config = dict(
    rope_fraction=0.25,
    init_std_o=0.102,
    learning_rate=0.00729,
)
Each number is 500 + 25 x the weight over its row's rms, rounded and kept within 0 to 999. Layers, rows and columns count from 0. Numbers have three digits each. The size before them is the row's rms in percent of the matrix's.

# layer 4 attention value, 64x64, rms 0.0812, rows 0-63, columns 0-63
111:450508480479512505533497470511470539523496495516476465504513503526516516508522483468507535513450521519499460485472479506495481501452454539493479531526500497478470514524490542482561526505525520
089:479527531482542492482514489524486481529547500517495468564477499522459507468494543506463471512512524495488472505473471529510495496457524486515482515458498496474469481526475486509544500505547513
100:492539493470508495499528522529531507580525492505478537512485487478533488491532506481482460506507524466487523472482495496460476497505484510490463459499477497502519515476449484478486507555545502
093:499538505491567472532491518510529479501511501496435498461521523527510460520506517453482496513455503469529505479502467510482533475506504505509480485491488547480528526505479448531496502508518477
090:474556487501506506479498523496466436505500495488486505560490506501511464443461512522493538532429502471538461520525494479519490516519507487511521490526509492489531480495498536511508509506500496
098:538454546541464512490492492515496488497495498483492524506484514503465519484488467485472453490484474532515481496526503505564519522493518514462557460503506504478455512493536478500553489499510501
095:539518493510525509487536517489470462482449511529495488507513473504522512505450493486467500505519457494490502455496486498536503456500505515531436525508520536478532470538505518498479507504544538
093:478505487516522486461484467469487506457510492446524493505500516503495508534539447510542495481481454526474518509515517548479534503482500525533489516481464518534498485456509542519514519518520532
089:456500542502528461512476513460496485478514476534529509524500516521481457492473507465515499477484514520533528498525487456482525456566525488522487481529481481517472510516480515492525461508514530
107:484544521472525475501494542544495481522450474496508532534488539504538502509527476534513495515505498545492484489502482485470465490499467500528516480488447539443495500478469460518500501502515513
109:503495472491472491483541520508494542541485490532557473498537530514506460466494513496505528517522550506502480493463469500503534481492487455480515539500470508448484473523520515514504497517463470
109:452548496509529497506522528511519506475525482561449532528546496504515524515502529508441531473486484463504538520507496504471496494485515478517453511501483520473504506499491481479460502482523472
100:508520567511444479525537488494511492485501521464504527531514477524497531496539481475505505487484481482494522454483490514503490487453474509454504496489496500473507504455498514472491559534530535
098:483524500514541524476495528527530520460480467488451445491541482491479514503480500502472541483478465481482532540487499526510484516494517477492513491502504506505500518502504479566501449447513504
098:500501507486490481496499516495482449510478515490501505501414550516498507502504472495506504531481495504522518460515520489511479531548486475555547482504538505490513488532521491492542449466505483
113:513523504509528477435494506475472488488501509494514524500455542522497525507470519463501474540456509518506507470527527508511512501529499495522479501458488509481502490516561439542494512545512487
097:505479487464487531484490511470510486520474443540498490458496506531485508500527541494510474494532488531483461469509512536505505485511521529483475514483508506478538468563502492464526465542504466
088:524478545447528464519457526534523495497496487524466526493466496515505515544515520509488455496504506502514511485501501494472525504481541530541485521461508479499485479510491454542508518445480481
104:431516464484512526537471478494511513481516500505507453517535526508513499528500525521547518519501506525516491468504486501521451467460476515496487458463524485482525490526518480521543492514464519
109:499517508438475471521559517448569494504512511452498490513537464513500497462510505505480501478515487498452493499502502474529509498477518514530515470525496512537527488512533466485512506478474489
081:526470538521529511472528503521541524455519484542471456457502526519461523506491497486504486507516527504498508487458439482500515491508507483495521535460461478491452499490508479533487505490524474
097:505456517526490458540460484464499468485501490472497513546483519523500510455505512522498532473533483502527501487516501493491533489509525506560535564485479543499513471514481495469499509491469476
110:507540523492476504521501527536491500510472478502514510484549484519474555501492529476467523478546499508532500490511519469516490498510462476475480492507519496535501476473570511506443474485485458
100:503492510506495471562471531440488514476494502467461495477515504524509512575479506474522471532507486480497479490477554504512474473526493465461501498521517504539491504487504494478499530516529478
089:519467523463501496485480548510464545490535530527542499487513463517497498493507503463454466498476523461535453509515503532513547505501484541513478531476500481523472523501518515511507481528478483
121:499473497531541478491529492481491528432497515522497507465515501476491517486525485502497546488498567508500519515509486484456479538505514527503469519537489532468459523518492504478526519457474475
077:473492462481489507504486455537520457563510498491534511504468537501500517503533503498518527481541533524512505473473478491458486512490465511523539512478502464523506513506496498452507438480497515
111:514510510491556493461512453495537486476469528489430517498510484497516517481493495524512517503531528518510472485490491473517487489495498523498523535485473503542482480488482508543517476478581493
099:478490553432483509501490513494508516518494516448532474478507521536522501473535491469512483535476472461506530523481472508481531534489495485511494505481488492522454490506501553532509534496478465
092:548482496490489500493503505485489464477498470474470456502534529495482520565476493485458523473493493517505478516483464455499536535526525509528476511494491490484516482517530517529508457460547522
111:512530521482477458509524491504462555508464505500498496513514502490460501494502455491487533478515490564513514520528480457527490475528461475478494469505459520477479485514521507529511497502561524
102:547512520497486523478516513483506502450525542497531515513480505481469518499502501497477485518476464474476505452488459487516511491498457489510507521496495457487497560470512479496458530511560543
111:492515515492466481548534509462490510484553525513470476524496501516494496469533454458494465497518515540502507496495500465550465511487510490512445449509505526499492469512523514472538512485488515
107:493510510451532522489516534502481473477549500499518544467480481503479457477510552500508487492505501505539482521537481520517511474498444514468510442501522487537473506498540490508527478495482473
117:511485484471460538491485453462511551484498520556501509488494506483531505506502496551475475528477446503495442511515514477509515521490499490511503534543469483510485496495481521499478543497534468
095:524515477511491494487504521542478513533482512482484493502482503487444523522522461496527468519495528493479545511489489508503451524530493484426506498493529484490475500465529567494498509516539525
092:500457497533473546480536493454519515477520472493512494497504495480550470517471522516527530500510524542513509486464517516486505532506502505456514488556480497464479470536502466545517502496468512
092:538479528469475490488506535526524505491494453466505426521499475506496534513503519528466530490514499493511493474470490497478523529499504529471501497480522474472520449469512524538484476535537527
108:511508503510473524505522502461486491511479505510490520455476489528512491535519508537505558502489555513522451523494483475456517535517500507496501510480528500458521477491498475434479456471522522
102:497494499510525489482523473480530506519484559491503479498502492519498522509418480457505470513468507473506502511512486466549526475494533494516507455528508487550492469484525530532526473475491521
079:494527534504516522472503490508510516474501477528570460513521492498471510471509464461507513477489511534518534430485483469511500491502471518484475512527486484505499489479542533548499498509464536
101:487521475505534487494502475508481517498492538472492428465497488479506467483468467517486569523511505486530508501491527505499522509542468470507510509503511501524533488523482519544443506526511463
107:542478506520485512493479494528550496464495487498525458472521516477509493465533495514494472525530526528497472442467507503490504549459543523458487494516509485459503511476484490522486542519472490
086:446481543516502519520532467531497507487516479526490459493501487492514522574491469509501512472496494511464516462482562497520502496487466503503497466493566463483522505504501521496520500525484481
112:486512572508505570467529498504460443507523492448500499519496493486459545506482511495497499493494510496457493518478501502511502554504490501501473491489514452478506506528490521509488546510491478
087:507476526515475484552500512516512555503472469532493441460518465536499442505470481502501485481465484523493464555512462488511487470507517509506527492468509497496508528500492502521526519498504538
104:513539480439529478496493520497507496514498561547515515533505460468492479518498457526481499514481546485516460464496511485519478476510496530482531522540483482503531513521477454491492496489478522
101:485521492521489533522444502505518498520512504468464474529511513483455517481493512481491497525496513465511497460462505497530463525486517473469504501483550416523519531500491527503527513492540505
088:541483504458480497488462515471488558507460493501536544493525499476483489532542504504516480516485477450520533468521498526494492468526493505455524536491467534502474507515506466520542485503500492
098:505498563470540511451516506466481452486524502433531506528499500489478539515495534494494462496522532512456477515499534496510489538520499507509483472494500511510477504513517472530534463505495482
102:471489535503459474550503477507546520491535546476484506522505484537471551504510534497486497473510510480561502484519458532476501516467489516493514465519470492499482472470472511518498470486521502
099:524520515470527532454532462526534497532497508543474470474496473507499514501525465497518487491489547495510484501496469474511499504481525545490477499452487510507554435481500519530504486501464495
100:487483484514468489468522514492547501501489475554471515491514538524483525519516494441536514472505523519482521479483503522511506467508529489458517494492475461469538505530494506466526442531523507
113:535502480497526503530471546507509481567492469489467492505493501523455485490505525496508461474514514500460480533482462507486510490539506486482504568493488521478547501489485547496460515520492486
097:487491476518538515484496520478535533483479521513520475449473529522528503424507495499486505498536507543518484500520486492499522507486486485505455458482520519468538472473519554500485486523488466
087:457520524492523528484468518474461532512493501514550485502483463506488479539489450497496484477502477513466505503469550525504529489511482465548481544491514465541488503503495511509487467461489531
107:494490481510476475505503511528477521535516483418508480484493516499486489517509504459507518471538520560471494524465510557473513532487462488518498483474478477492499533527498469544508484500516518
099:520499467511471428515517486580497471491505488528505524463511529510506479515520537518500498507517519501512456540531514523473519500449535490504519474484519499501501510465507495475496523491484456
107:516459509516501527504509536535502492486503502492479488507468483495521514489518463498529489479518515535485485489478499525516449506523423528458552496517478532459508523479476501515484452535470515
099:481480502493550500505465531510478517524473476466434561527531485455505474529473503529503502486496519493507505491506502485512536469499501531471489492484510462480471497513477515530551534504527481
113:516509523474516453503522490508496483503500487509482474465429519539512522504515502483499513554501484519516487487488535514497510485488503496453522455520529519508477472498503469448517519544564501
109:524478484503477455502456466505482489501483551455499531516483500521534513481489532469496531498494511523501537524498517485486543517477506495483474541463547487482477516496544510506448500490508547
085:500495488531514501528496517454548506537479510484490508508488490536526479474452564500494468500481513470505510484506436504462469491509523503542474526462502525462543494514485488531504521498510519
089:484503510511513535515492488456499507549509496511466528487517517511559464525492490485485476529515497502513492435464536486521568477512500487508467519489500515496484483527487461475492509542535470